config = dict(
    num_attention_heads=3,
    vocab_size=2048,
    norm='layernorm',
    positions='alibi',
    qk_norm=False,
    learning_rate=0.00333,
    final_lr_fraction=0.05,
    max_seq_len=1024,
    train_tokens=139200000,
    max_steps=5842,
)
Each number is 500 + 25 x the weight over its row's rms, rounded and kept within 0 to 999. Layers, rows and columns count from 0. Numbers have three digits each. The size before them is the row's rms in percent of the matrix's.

# up: layer 5 MLP up, 256x96, rms 0.111, rows 86-154, columns 0-95
# down: layer 5 MLP down (transposed), 256x96, rms 0.104, rows 86-154, columns 0-95
up86 083:530500498514489473474465495515473526500504496497471501533524508518531510498517498520507508508490518495533506472530511437487479491514507518549490500481505492483461472536536526529487485493512457505466472441500528520447480498498492456449534525485526519500505486514540497503467478450572485504
down86 080:490488466476437527467511535526499494480485513503534525467468562513502519493476525464497471472503471538529503503477503498504551508502512505491513460502543503512534546482524481515513523450529478462513475509491500510475472512510514521540485505495480525489470511525542491488446485532484505465
up87 110:475493502473481479525515492534531496499501490529551486443485508531526495515511513534519516476468541491486487495488490487457503510554509445478556550502511495494460525507514478503548518533508518487514524507466495495506517484503506464453505490482498492498476469505503562508485502491520544443
down87 104:485497484465513529465510527541506450505509474534474520483469520507498545548451505512517489498528471514440500474502507504534558531492510478549422468478528503475509505515512501485511472506473488543515493524484505515506500507511532508466479508516491506517509521467493476498476507491486526455
up88 079:522489494502508524550495527462483456516490509484525510475499487495518445500487530537528499523506507471476508465552521462523482521535491514523538532473494464524526540490488524493493510511499491509441475530518478494492488489491500482468516501547543478464521503479533527499490527426479510496
down88 081:511478545489493533516532527531532487472543496455513482526521493452516513535491527532481483495488509489503499548491496514487517509482532480485441487552458546500476484491482473485507485467464523481559515470504498446454485519543499503510485494486462462501467508519504498504488485507506500513
up89 110:489518504506492459466503476519479523537506486484504481492551458467552482477487490494487509494473484480531516461545462501496474461519512511513518498518563545532482485474556521534513535479485494510500560490460521498466497472479473523498516512507525513493489472541536523506502512484517481486
down89 110:520553484446469477490507474504522511476546532521521452493495488490523482462483502512466493515523544463476450524494508513535513472519513519546517504500480507513488498540501463489476487520519511464441535519478483511475505550502486492518505480524467516464536479520503471490484500513523496544
up90 111:517520497480487495495474480514522480531531498529545512490500487480521478500524514542572519550500481485459474505510522451518477501524540512495554511521475450505497510518498513499514471480515495522488495480496460501455516478493480495513501551513481514499496446508539504525461507437510532490
down90 119:464528484497527491504516493537487494477501486477480499504542533480508475496500519495517478507519540443484460503542445476506509552494519511527547490511511485522488541485514505458488515510510491493506494531512499510533516515543437494459528495487508531449506523462518477489438482516519471507
up91 105:483503488502511524514536527530495518508499496517535496492499512518566510488462457515554540521520484495471470511482505480454503510510512517467520506533492496474474464520552501487523473498483504482483508469517487493488514488502514471507526488482532515470467465541509501593463513470508531473
down91 097:516446516510451510474500503551456477516519495488489485495477494508507537528500552506446525527500514533485539498479483459517498460492520482440492451516500498494496533493531448514485489463486497503488546522500518535500540519504515467510493512470511494492502532527542497465526487483512529504
up92 107:483515507462515489468496514476493534535502472482520491487510483506526498510490496522472490507473529453481500475518500490479508512557504460480486491540531489539464501522543534564526527482517534482554527503508521503517485490444431503488535526494524514498485496517496528467485491480462517474
down92 108:460485509518508517482465488515492559470501497515516526493496480510491516469540547476452489512539545445534528523486500545459485463505466505524540507499514486506498496492480508530520452490489497520523490467513556504517485472534496494471532522458495507490503465464492493531526516492474491475
up93 107:463471437483487513496490515478542457545490546517519498467495517507566483467433533509506542485468507480486505497514527518500522512481516470489492532536538489491511466455508474516474532507518500535489501512487488482509524473496502511537456497470516498491502482508517529532480533485512517477
down93 110:446487493475464464505512486552503458460495510522489512580474493482474528464518525509515488497465506466511512516510526506487544508493494543505488497515497496476492490521496493555492487471538522485465496500511527519502517537507488450515480500535493509455534479484460468510521483523543504492
up94 104:493479448453497528503512509531461464535485523515493509483506436498522495547496532458481491544503437506463510480508468535482507486483526475502491516497544531495459479509498517551531470511530480483515517497463528495519526493498494476509518489505490496518495470536520508511524508533502537461
down94 092:497503525523515478486472470488464521516535519541473504458524518491456489488518477557468499470507519551488522533477517458482547530500444490496498493515521498506464493483489472536487464492518490519493527492509548483525492507499555498493457494514503488473480541497483443512474489516513488528
up95 120:510520485514503529520514493495483509507487502545542481480495512492494473487517497462545539466505531490498491498501523483481499480514494493514554525512491449489527439493540484558485501473507519489524520466475477525454463481477478504488479525503489554541510480551523520517473492496479550466
down95 108:481524513524503482482505464496506491464496504498511503489519529520458516537503480507494464447555501458491542515516522481510494510502472503477529492527515511558495496484497470480544478515541511529497543507466451507497467482474472524514485520460491461477519507512534532501499508510443441508
up96 083:516458510530506515481432549497514573469491481487538459474507494498508489489513461524517521532490445513483471521509485496498472512527475530494501499482503524500509487456520489463497491486500547493510523487497522496481493508517474523505486518460494486495523460500481503576455511478522468495
down96 085:481482474453471466519526493530499524545500505493477501497472532510499454487506529525480508451497514513496477518478502470487529492525486546467513485493488466543539475485520500536529499458510509532517514491463526501494496514496521546524505468482517467472490432500492502503526489483541521561
up97 095:482535463498519493529503499541541461524523477462519491521459524496512542508480469514524508542481454454467546517515478472465473488528513507512514523522510477486480549488502536533529482480493475470474504507490485529495527485489478541532508520520486516478517503488499496530513469435527502500
down97 099:505499464525522489476509479498463485522569528454487480547506501475462499523458513519487498515494503507503522530489518486484489503500532455486527529506451527506519492492510538458487529466472494528494480533518472523488531507496478454511497515538500475505491451533532514511551488524494448487
up98 111:520496484490494525560503517490523452555513480516521546491516472506528511475486491525578535542492521479515496511520490472510476494515509498451567534452480469497536481491492518494527496496504552465530517506508459483492524480505482488493488525486507499470512480494504511502477511505493538472
down98 107:488499503508476518512485497530452471537497541468532538492497489519522523500506517527547468479490478501541467481517474504486518469472514522515517443495539514557543498489502518455534506528488458469509474511471527492487521502480507499486523510478490535465494452517518459488526463481480475520
up99 080:529514478483520543555565548472468498453488540495565494458505480490522445546478512500539475481483515501507498517497511454515501492510488530499499522497533510518483513459493521524481506490499471512490488498493505508483476501519504516455505435529499474472494493473523506504484468482519517510
down99 078:462488484497444475477483502550549459509501483499482484482501493469506509479521489501449504529535494522507509476504537476523478501519499501504548478510472502491525496532498511506474470525457510530504479515523450477492524491509503530496560527514501471458552448502526510468523507512514500549
up100 104:512488531480524512473486516498531516518477524529458526454499468502524510492484496527482537474504492499461478469485473492456509499495506494493528512533542477496507521491488539484526516515523500506535500558485521484503512498484422464543517512486484517526477431546493513508522458503467503481
down100 098:503517507525506491491512451501536524465555460521522485529494501503487468465539481493474502528456500510493536525544500483524478476475503528487491529462463462503470489517505455534474543453519489472498512535504515519486513508545541481489485500512496512511495531476466487492540531484497522454
up101 093:516498501496526497499503510503536506519501469515508521479514512501530479486471481468482509495514498500520462473530444491497495477534546515526514502513522510470533530453520501531498519536501535480482519495505523537495475561509475441443452523495510501492450470485455507560510497519470490494
down101 086:530464520473465519498482525524506482520476507517489499525508519493485468510486496500502544479500469509518450527486511470476575488476538477502532490523544460460485486504448505476530498484484455509537490534508505451502552547504481497499498507500552480527514499488500465497490498519534478514
up102 096:493492497499533530476500544502515489467527549519509458468508471517500495460471478534490490489485511432470459493513517499461532560548536519498501530431496555519464501488514520481497477498504494488487493478493476473496456503502504488490496522514500477495501521517519504512517523473551505477
down102 105:476508518518475502506452518547504494540436493480522466533470498479508521505494519499495475528498499478540480471488500512498461547510477463462502522505530472499545559520500465512491537479479447476491471506496516497495516500501460522504515537556510487548494489499491481487515472500537517495
up103 090:493504506544491495459508466529523451491531502550508476464519469465539458499531489438498543528495484483469504508530522508495482511494520466500464500509548499514522482528488494552497452539506488507532513492475478490454491527495482482538455529481503511508526491500516521524490469515522493504
down103 081:499540509546511530465495472465518529475502539517494477549463470487477507499484531515487486497531511507535512466507540460461492513534459525471511470478485488536475486492483489549510505501478481526539508529499502493521445481459498545530503538501503495478475525489492518482469484515494450498
up104 116:489494526482527494497501539527513476529524512504462496483491451484535489480487516534527487512494499487441503485514513531495507527488497494509563515476511500573483465517485508509489482538517500499489493475511489458517537494485539468486489544504527468528479442484499540506521509437481521469
down104 114:575498498487449509472462505495514482485510472478511475483474498519472470488502467475497510515495478522492546522495505457505502492481517482524545498498507464522501468522476493504531553498478499494514472507520490490507495502502539500489549481475492525530531545568506441489512489515469545475
up105 084:483477506460490542471513531494490503494466507494513513464473546507492461526461475474499450485491449504521515505503489482475515538552500518534502498529512517556495521444529492484502456524528520501464522487481477482541487489516513497481486465526490507491543487496481539532541527518508509471
down105 084:521525468524514455500451465497487509452502497531497473468491439470504542529527488513529504498488546562496487525526507498536475449533514487501508525509517481498461508555520512497481479495533491475512480473520439513505522497495528479520522516472498525508491496487490465527468494499477482500
up106 103:537483458522527529487465501512490504557491545511478472476520500438558486492487523469519485490479502489459471521486497539495518488502494500495526487546517497499539475484505485496488507493506471495482515475493479512459504499499554473481484519493566491527526462500502542519474495552524489522
down106 106:472503534458489511524500529544519483475497538521484488517472459484516491480509548471515519491512482529502499513481500522509449528483509521464559495482446494498516498514488476485474497518525516483539496534497457512473505487438541506515525556495546527499460479487516471484503465484497505491
up107 116:524487421481539506501523484550502499547496517540499466498485444504505488471475503513507547536488537475514492487528466518501487456499521548493503524495533474500500515552518489507485499505492492522529488498520505481531518493463476503537471505467533498483468488496501514506502458508543541471
down107 111:485519530527483525484487498471442482493462534532469498511492493522506481527504493479431508520464480525512497484477430492527479484489541528539499521506478513535485482475526507517523499465509458537491499500466490488511548548538501499503535501511493493509538498490466555516483526492490500502
up108 110:508517444462511509527518556555480450499538505518526512485530444486524483480498509487533531506486522486498523504517463475489479477495474502513509520481504478519470499527519473525535476489532492494515466517504471483508497492515514523492533468471494504513532491513516541490513500510585486452
down108 102:506484482539509522524477525472500498540541533514499532458487507496481508477447478512507485489503523494523470507536488474507545519493468478554506511488488503515441470496477485513515478512511516510526489480519548448500491529518548465514505533509465499473479479481478456500550485501475452498
up109 094:486464478475537505494458544466515506516509499504489526500546517477499456481537467505477492512434482486481494490507478525481470510546513490495548505471467474536509543483547507507510477519511507535527527526500507524478458513540458502481451516517491489491509503488506545482484527539516511482
down109 099:474495494536484517480539443515483533490524522456523486509503530535525479535479505520554541515500517453523497505490495505538516506471498509527499511481497561450477505475463457535484517531464523529481494487486497491522475497498537518500528511470521492490493467480487458509493500506478477449
up110 073:558533495505495519505521537481464500480514523499493543463489463513473480533514488481531496494499530511511511489528492454547497554514493512477477497488478426520463502513502472492500497496495452513482491503520491544530480462502494507486521470504514534467435489471542530496529516512496521513
down110 073:460451486458478507487516447472499493527500479465493493508506539506489478504502539529460495517504468587516484522518479543481491513503532491440522501520510519470507498476538525497510539505489500513495525462478461479471520502470531516469483489496500496538526494508512502539503493458515518473
up111 099:508483506501498539490516520505528505543512541527507509478498464472510470491467506495495487534488514488495532449510459517494479550491503560516486488502501506546510451476516485477483505496504449509462528493472434509511470498494507530473465524496511485550478473537531523516489543519524474506
down111 090:507496511496523510473522499514517500507528461505457475467535535515482466498502486526466512498520509477473481467498511559523539515539491464501528500508525463511453481510483476492481541487446487533522513507498480490488502488526475519515505538515475516505520513446531502539490430459542500497
up112 105:553501489531565492507461508482546523539505525508498498488502468491472478502487478495477512515513480497484470532532511478529507538500522549484504485511511462510512537502490545491494494508536518471510470454500469502508497517443436523498504499494522505518507447542495521552500485489467481486
down112 108:510511526448474504489475493472493515478519545495535514460514490462532484496493477506478523487448509510517500505514490501505504505493503512548522500538483515476497512524515508460489502497537572548482530496540502539508465521459529469478494458495503493544494475495487498443511476443513492517
up113 095:503495519516546522486535460501497498541502491537530512473503527505493503468523493492521530484468506499515505523499471479535529451513529554453483497488492511532486464479514492542481446489489543495535488492467531525477499486436466528522495494502526498509475475464519508511483450481535518504
down113 093:499476495465448477463486483499539497507500483511531519584510484491504481516465494482505493508502483501476535465498513509480497513479509500469538481546498501517533499549498512517505513474504465476532488507492473562515536485475509454474517458486498540498519438492526495511520472500543499516
up114 096:495506515480494496491535497530495517524491538509503520462512517470476469464476492498494488477499483493530518489533462464455481472506525493510545514538507526524479537493486489498479546531511505456462494487467471495501493505481547514485495466473550472506488497498494499589486495523551474527
down114 094:487484505544485515484478447516536472460509468502535512470475529516485503536438562504506509491500508434532472480517535519501531517507502499554486514494499537527498523500489519496552517523485478473508480532484460472480523478493472481491487534464462497477490520513527493501511518479493492486
up115 088:510491496491503514505485485529489501512522559506515435530534504503497524456491486519500516502507515505513452515476505481486469484550536535539484459516531541517471493507465469485498476465501482473471539484477492499486481471482513522511547478532474490471469509495554525508492445538502505475
down115 083:461541492479475449529498525543493448516468480462471494514503489518487460487519502486505433555474493524474493486509523507492530520483504487526563496508496492516511546528524508531515520499506488488483507540472507501471528505527477483526492540480508500466492508490435482482526529495494503520
up116 111:522468513468544512497493551491511471506531544541492517460492478468483498496494513520507488483483507475518548516509480496511510516494543504524469516516461476539472505500477536490470502485556461530553512500487500495546474521478486514489516530493470437513475472479526499548517524506527497497
down116 120:484498521554521505523559507484502477548503505520509469541455517505512468517527480513472537508545496455506514491530530463493510507507518461464476492499505515464489482512516491455502508500518501456505543499511498480505497480433488480520489524519541493515496470486498513511543451468482462515
up117 105:512516477483500471567526515521523487479534528507541468506488497494505511476508497522512478543515494460499480520495474514478433502513504488470495522538480507504470548528563533521522519512502487470509481524493457547466488501479487533456517522475488496505484489504477564486487502490536504519
down117 103:508513481547510492489492492522479475535495497514567483469509497517466488487554488535506497517501499503523527477450518532481485449502508503499525489491468514534481485519489499496499513489513451467528527463490482438525501444478508498519511480506521500505473487566500497448519547521508507473
up118 097:499498524461488495564501525504472520551501459487476463500471478485521496509477492476519535475501496504499493520494511456457490509537517505544519490480521543544467511513495538542494536544524539465498528509475461456479502510518511455503527507509543473470497501493461509494509491483510485474
down118 091:515472520502453496495486535493495483449513488488512500510489486511517492527477467505533447468474477520474480528559493483535449536511481512486510499511429498492524491493473474533514521503552484512528479538511493483543508525473499496532521514484470513514518476509508531519506469461495512553
up119 098:515522495514546505560502501535512457464527506527481468523509513508514451506460486476508526504474480484506467547521507491526491537527503506471557494494500453524487505516542469500479509516475525473486499497508461490526528491494485510527534485474568496520518479536490535523503482475532503473
down119 096:539457479506498492519521493475526451480529490449437497512507492510524498472470471544504495484473511480482490496491552526516486499490519454482454514500481481523504485522553506487482490496503491514543504503515491483508515486514528577505540530538517450512479503453503521531502506501480511497
up120 102:509488529509525494499528505463535519493544535489502516468549514548485475534486490508486499494473473461482493523477500475469449500542519491530527498526484474513463496475513467471501491542528506526518515473528515475500552502497490460504482480507464484446507499503511567527495467485488532507
down120 094:477525509464474508524478510505546492520496527518500515502520493525539492524504466525504517473492509482486548431501508485490481531480517500533454456479456522478521491472516466528474490501478495499529478513534559459480463513515498485548484520510469475493471527513510474481493535475509543476
up121 106:529487467450495521458491509513490549513445516539493513454503494460515498503479521528498465506467479482485472466555450514519534486487487486490502535493520519523533537484524508495555485477537518506506512515486483520477481483493503485502527544493502484547484478485500537487521540509539512480
down121 114:512512513450474480542549511524459481533475474486496467497486457476469542505501504509499470509508495466507517523484503487505515515538529491484507451527531539483486465454513492521502519506470481547515533541522466512471485495479472514485498535521508475534500440509462531519526479512509503521
up122 119:482505484509520481477475494513445491511552509524520464521525529487514522482505510538484521465491509477493483524534477467502519466508555480511516522529470521530474504523538495488461478509501441503493482540492471517483458469532520531473482524492525513526526477489540522529506469501548510471
down122 117:507520488499491489490472493548471507445521513513535494504475514503530530505505523550480522457487480472522489491502508499509486476476439536539539518518530534465505507544464471461480502499508484464511466504503454518503487510484515510487536526521453497474520514530524488495516453550469507501
up123 093:512478494508522510496490500492488508534522503528502486482516487491535478445463517516491486502505529489515514519512509486497466520539502501497541518460468521573468533493490466482503475461513481489515485506501468531543456470534436552503461522530495492510515503483506492510487491555551474487
down123 088:486528478480500540472493516501512492438544515474517491460497478510524481515542524494508544498429502497472513491482478502520484547467500466539491503502520460533527498475479533510508525485458497526498515549504506522479492474506517518487506512548455495524470543504477529482503460491494473493
up124 092:509491495482492510490505499472519473531517532497502465450523474470516552515501509484501495496481493504500514500517512480502549491496528514554458493452488479536505475445553517489452470493503514546470510467479481476503460482514484539494531481455473504496511506530515490534452476529517489532
down124 089:465500509521455505518509475447456497496505469505536507512461532499529497516446535538487484492480537496482456500449520510484493459499506472539504550518521493515512472543466494543515507529492513444485520511493489506519528514493459511469501509499514492521507545456476540522488501495499498513
up125 114:490559523521511495480512495543491487474526520547528449484520473516469465479512492539524464477469527488526503464523501481471469490525498476508536511493493519549503490484522488522524468496518488501548510520482464485495479470493470515438509528494527499505479456510486508513447536519514522516
down125 115:552510489505480477526466539560486534536531519454471552460510513498512488480504459481521520511473486489486465500491496482534487514497501522497493439519497531473503541504513486511469500509508525493485491487524527461463488464456506486520512519496491522508498511559533471450507480489524513493
up126 083:503495508492520538536509473531451468519521541530468458516510505526483480539493508499532494482488484475507464463522504499527504527500502483513508505465505434503445516534489539523506517506508479476480476485479507522536441503503475516504514494486486498476497498486533543507479454466524543454
down126 083:490493529489477483454508513515531507493489493536506519519523528494442501483510477470459486547480511517465515530501473446514499544501512492512499506470466512565558479483525478463486510485509486517528528523541474473502493531473516461527522541471504501515448479506467506483500502516508491486
up127 097:472515485469500526501529452535502506544496494509474448480503516473520526538460505541484496486489521481473566520502487499438478509529531490522517491486523504499461471441521512530517474523540503506491493501512500528474507523478489524483504554517475524502512497499511532501507452501480549506
down127 101:475493432536486493473481503490508544525456547497525472469480547533514476494525475505534509484513523478498491500429506482516515507502522517518498509528470489508527477468506556502485534467491510519517495459560490504514485462543496491481476506485475482487494503498515529460531500522482510516
up128 103:465515521464511531458530499537498534526507499477497468522488520471509480544500491465535488525499504478509504535538448470462533452488496500467559549493498499530490492481504513493516477491495537481491542519528490526525489537486480506531475492468531523495487481469503509540550496492477513481
down128 106:464497474521490491480495508489510494461547507523496574504503515492475499507507512473499510454552549429527483481494533522465531470488524523515495491478558502513480510499511505505524487481543482492484534501484464512480501456525507510443519491530505481481481456536494504499492531502508483514
up129 104:547477468460544532500486517501524499505492497480491500510464476471519532525518473530511515481507525463483533499505448440481468456495524467509520519505526470529505486457508537495515476466519539545543496536502536531462498477460477479509514510476474521476505503505487495495526506489478529497
down129 107:512461494528483540540484498485525491510515518518502522487513494486535497513519507506550501479501511461494494534460462489467521530478489504509490447527514485503472527524489458527503493470505493482547423491515534475511479520501515536483473550541511458493462519506529482482533493486458491481
up130 090:517503458506496487530508502541511499536467509510520507493475504523527532543432494511523503533479463467495472492480483464476460499530485467496556491516493468514496491522491485525491510478528516482467533466481532508486465538511491493474517540470508520548504493522494492559464490495507547513
down130 094:492501522481516456492514531500502525474467531521474475556504514492516491516480524499477468516529562506489492500546507531453495483518483488496535515492501555481525487475500529508498479488489508481513511499486448493515454483528510438486504465464532508483485500566481505466513540498467515515
up131 080:490476481505495518501480475499486475528482499505487505422555547448489476480507518499493503503474491501523537479519505534466456516500489471531515519496544476485493506493485480491517503531489516518457517460487471536525464504511491493464461499502516541570498501501526539503480509493521552492
down131 081:482447484508481470499529511472495485483506497505516501543475509513485459481519492502451495480518544511469452506498511495530557461503489486504531437513478542508529473497489531457471476505506528495515555481521475480497500491505548537525521521511502510470546472488521505500531511529463494509
up132 100:476500486443497509502513502546492526497490514511545444507496509486525537533479526490483495513450531483497495491494488467505476461522488494519517499523547488494496529533504508498504487451567556527540492468513487487465503519487535477506496480461529520473490491500493505454505516516530545463
down132 098:484523533510483488534483477468527466492525476494501496485532517510488473507448481493498531507472490456514512505484532555490531542496485473508514462474514514468512471471512518512457479537492464474515497532541558454496501518548502518484483531525480490533489543509500507539485510475464491479
up133 084:500544509489487483486494530517456476530513514498476503499535491490508498508511470489502510483508472458477548493533503465508496500528543526544510496524505461514446501499564527506445553511536451494493468467528501465500510522519476493502472495550481485518513517489521510504487471466538499469
down133 090:480484486528525517494527495476523537452536491586518498532465490488498480501490506536537470521528488505525430507469502476515463513499486481493538517494480496502509495479452485506484485503504520486445492499497524532513477470481532465514516514477512481555502549519501479485504476498496521475
up134 077:508501465492510535533477505535486522496495518533516515448477510459493498531484450501523523506458471478557473483492487471535479496479491436535497442518502466537468498515509499503492507475515457485513522485524546518512527532488478500490490525513495481507513494466497557516501483475509532475
down134 091:509499506463502452476525518493558484496484490486500517547529536503502478524479520494465529494535523502483474498461489502493502543467486473492544515526473543528532441466495533487476516474466559512531510504482509474489525498496504489486486525494505509479526462508484470486463478560499506515
up135 092:475485508487517463525484497566489514521564530536530503505503476448536505467523527484522470492470465509501460506510472477508428474480480535486527503503479492532496509512505515510512537523517505512500481472511489490489500462521490522508522529524503482523520454503497526547536499487536492464
down135 086:527515556553445525517501476476508524489499512492504523520478489492496463511453484498503525470490523517480496498478468525481521483512519488461485542516482490529498509462504499492515493541463486475462525470483568495529512528484510506452445504534463495527520507506521513522493482456504516535
up136 103:482468526474497516507521502502523487485515502502503515474484446498497532455468493504505534487497506473457496453547470475509492505521493500533531506494477482520521491480525472526498496451508559505528527531479462533459498534455538505477483459460521490496515515468509498511527495523560536505
down136 102:480520524521449523484519493485498476489472466489534478485496467498460531510518521530502479475519541464514515462456533506477502495481492508449542503527501511528530496470540503510443508518521559540463532460506513499510485469495449497514527501496497516477495490508514524480502530470511543499
up137 100:487483485490506482510477550482517471534507478524477516505433478526560504510487472495528491523479526448494495546488509484505518475534525502490505559483500497526510510474491487471494513490510531489503530508481493504492550507478489497488501558462582475504510503518517503547498532480487486528
down137 108:493481522473526503486537499511500464478494512511495497447508503491532493518510477461493548505501501553529539517499453521516477510473503542569494505522528479498503503490520462471452485472513501492484458521483504456481502493465489452495506504525513488472453506554520495510538494523541479508
up138 100:482487475483491478504521485493493517490504533483486508493492446525532485477506487508475499498516494506531532546504506460481426467533505520537518549487494494571487469494495493496506476503521530541468532497437480490517490481482509514496475509482521512501526481464549527504495552519499469467
down138 097:503508547515485465502531516500490503509514532522512490525507480519520497487516439516475509516508520473513522488505525496519544507463510462497558501462485510514514485536446467474511493497477517521489518490462465502526501469485498501477494489507549500439474525494534434441539512503515494516
up139 112:494515463500523516515531508522484470518526515488487476521510540487481508511496511542510504506478503472486500502475491458466518482527492479481543524526502468503505511486523458459512467508501513489492492492472500535513498448499515493459478477528531504489562465464496565541515531536572496478
down139 129:475518508497507472473484502450526533450501489484511507516520534478495512509538521520538493531525510468504505477510492464487472518497441513498488504513541490530506509539486512455521544522550482457480472471521518493457519515472500531509486511485515486450496484497517488528503512455448471540
up140 099:470495493485517496486496472502468524516580492536523496503489494475505473514506493482500483527503513514535493531501463454489492563544499480549469511499523546515497492504528450507503532481505510466511485472458492506504515489465475498445503510502525486493439490512550515509453514488490481493
down140 098:482477474534459488489446525482514501506489450532548461506490527502508506499505492496484495485504479542499540521505503491493483524491526471515475498495483485497496517498519462542483555538472467491473461489502526492546526540559524522466537476456555483506530493500475503502510483475499489514
up141 103:488513505454482500461504477530523486502518536557536526500461473472499502504477517535533491542470516490481480512504443458485481494519532453508516496543503507516493491491484480507511525528542501507513494506480518469463496476453504498503492544514510534471508463515512560472481543529525496513
down141 098:535555483529498490483504489543548535511506513487438487521469501492500470505491533540550543442525551480492526489495493490488482501490520508502521506510491508475504496487451521510529475520493475496488451545503511479495472521505491498456501533525518499495435494499492514464466478516496484496
up142 104:506496492503559491500509483513544496520561536465514471500518511467481442503465503520513457479497486479456485520530480502482502508503517515528483490498469482499464507545527519530505526514537484457513539464496490464503518506507463536537515492541474466521515496487494521562498477502496475511
down142 107:477528492492507510498512502477503554551508482525498533504510505508484505487535486420532506489501495454520478532491510510487512492527499538540456483524454469548486479464468474516543483532496502500450496482505523469484476531485507514491484479526511496546469480512505468531536515471484485487
up143 102:492492506497531501501534510527521500508504538515499487498510480490491485425468495524511518550487478456472484544512471449511464506490540510480512526536494474546486523522491501478520524546495507497518481487504479501498495501504462514556547470471503540476520497490489563547473482482498486489
down143 103:502521498481477514477509518506502495468500469523499498481457496513471496521508514491471520553508470506504512480529456547531453528517505480526412505517514500462531536464498477479503540506441493460486499510501514532481470498536500516488515487528548511528488504503537504510485454494475506522
up144 098:560453505441479517506490486516495524500467550511492467494513476504496493480478512507489462495471492496514449535515496514472466497516499485497526528529521510494462530511496529509451532498538515483479516511545458528519457514469484506488496514484512472539502496537492548481495551532521489522
down144 099:529515521503493487485467509482459496494481507481475542489465479509510483500486520526502509508509514439515487521531464535535465482525497496522454437524481458505498503536513463532491517487455493521515499484445571501487551510524501525504494539505496494475507483525534475477504498510518524529
up145 098:495508523502513505482523491498479514514518521525510519483539484497511497512486493484461517501517498477461500492511534503485536494536567463506505508515501477499450500538528501505514519518527514476498521521525515466491482516485451540519539509474486491533506456565523531544506456494455554456
down145 107:509494493484484495516505467495474502504466463526501478529506491479497539487506457529496540520535530492495492519521552522514526458494471481489512475524468491598504534496494471509481586474490501519485487483524474479521495501481525470501502507500511467479489462498530478509524537498505472483
up146 108:484482521506515519547494510512469479508493506478511440479488512491532472503497527500482491463456495473509486488504509510516476513538516472502486520519504496496484522479466478467459515487551576499487528474519462495492514519498505503474456484558518521497546497494492550501551474518541526468
down146 101:501474470496486475481496458521495472463516498522444537471507528548533459505556477511510513475532484486497484496513517496544499515523462514516487471503504509475508499480469536496500510483526439534521486495509499470514525502498521527494510500460514458488518552519473527498486564469499480531
up147 097:511466512515506499519512476523479506522500512505543488491497548506508477524520461508489518568476474473458527506475482454505500499515504499484476556476496495504481502439488507531510450520475517523509493447542495516501500526452490486519513494486465482499539492482550509542529503473492536538
down147 094:499502499521494478509477515528490500521485536492493510525539479546500513496459513540506444509465467491500478543455490485464508511517451523506486487474450513492503489509556505489493504551515506478527517534492512472486474481521501527518516474469489531478505555466537542504472513475497518450
up148 097:513446499439464518489550505475520519514501525520514507473512549483495507502505523480532552455434493469469500538487493501526524478507498462510516504488508448506496498492460441521489512474505506513510537494502515544488518496498512507519494495485494505508495508453552525517537474524490505524
down148 087:511529485519549499463479505538468516493509494462518512500512468500529529488469506525508458521493466494498524467536489491534528531477520499503529489458513523453509533528493510487500514485509459439505460484535482511486445493521502547497531501491502491485462500507500492480482574482535499484
up149 093:482476516497501480472479543540543529508495493500469498480467491524492513484482491532490496507509515496474483467479504456479496523519515475516530511529534501500485518486470520465522527543519523455494513496504488490460547517510468461558506496520518520479538465505528496565498516455473545461
down149 091:526518501487500512460517500469471530466467504522493529506495519495499491504501530509535466486512559473520456473474490508474486460480486541461519554518490522519521497512488470489512520511498509475459517509493489507491546539535503499515519465506468443510447516471476479518523492479560503529
up150 098:569461469502503529502514536505545464475460515496491481460449488507514502461483490497517494502471496484519514497539487465452499513490531492494530527505517524536521508512505486498508486485535497488538471519472495524492490523539545488495450544472484478460461499470512525492486548499512497522
down150 097:487493475513462500508486495476539478507579518456534553517469551484445526501504486440504512512511510474518566482518524505508503527471515484481502495483518489505513463491521493488504480518464484505486490472511520488474494479491509521511525465502480486537457480528489523518518499559504493510
up151 073:466518449503505494506461524512463435505466512465441506469498505472481502510482532505536510503494477521463526512511478485470526486476523474542494554488490503520521521492543508513505514515517496521438496491471477529454493518518497482502472490520520513495498500527530472507489555490509533456
down151 080:525453502507519485495531483513527492515498480506520484520507459549491511499539470494527485502474513496551502457477508487495462507444510504526495498525540505501474498533460511490534493488483498520495523465506532445551523482522513486444523499534505510489551466477493477523512438518494515499
up152 116:543476519515498488482451532497498497497537532518475504496509520510528429529542502475525496505504477482513482545502456470489492471540533484510510512537511508511511525520548498464515503524526500471478529478493474505490469502491479470505450517454543509485497479534510523498441502530487465503
down152 111:497512511526479470540511510499508488516463451488511433504522487519527519486478522494453540480470523457492553487520509550491453508496504529489503483500501508504563462587496499494482499506512465498505526484476498506464519478524477492475483512520517503515481504484508485452536511506504511504
up153 091:510470491461493545516459530493483516534484523478484460498517476444481495541504495458518522548504464495494544499523467460516488506525512498522497517504554505518504480486492488485531487467522446479506508458502514520491494541453530474491497494524505522521475484510540524508513525493542459520
down153 084:470504506500507430511504461505524486487477487506438524533496473538484492471509554515484544539506519482524496506486453552511481484469508495481525518502491513504491499534500495510516512463511531435426486503514497497499490502504499497505504511508528484503511468479471499500539467536520548513
up154 114:516467492447488515544509462462503492529529504500534492489501494483498524481487516515542541534498506458485523491485481508512457504543528506471559523508526469506474513531522485504520506495497522475484486521532487538501483540512469532479497546494499497533507484460548552494477493490504545536
down154 111:501482473478491506493469514536500508538476528485495485496497440490466524507526472472449511494501479492484491515515513510531521445496496519509484506467493466447555498524530534500492511480525485540505457475542487467542471537482532490537529518526496539496495459525477482519489521494520487530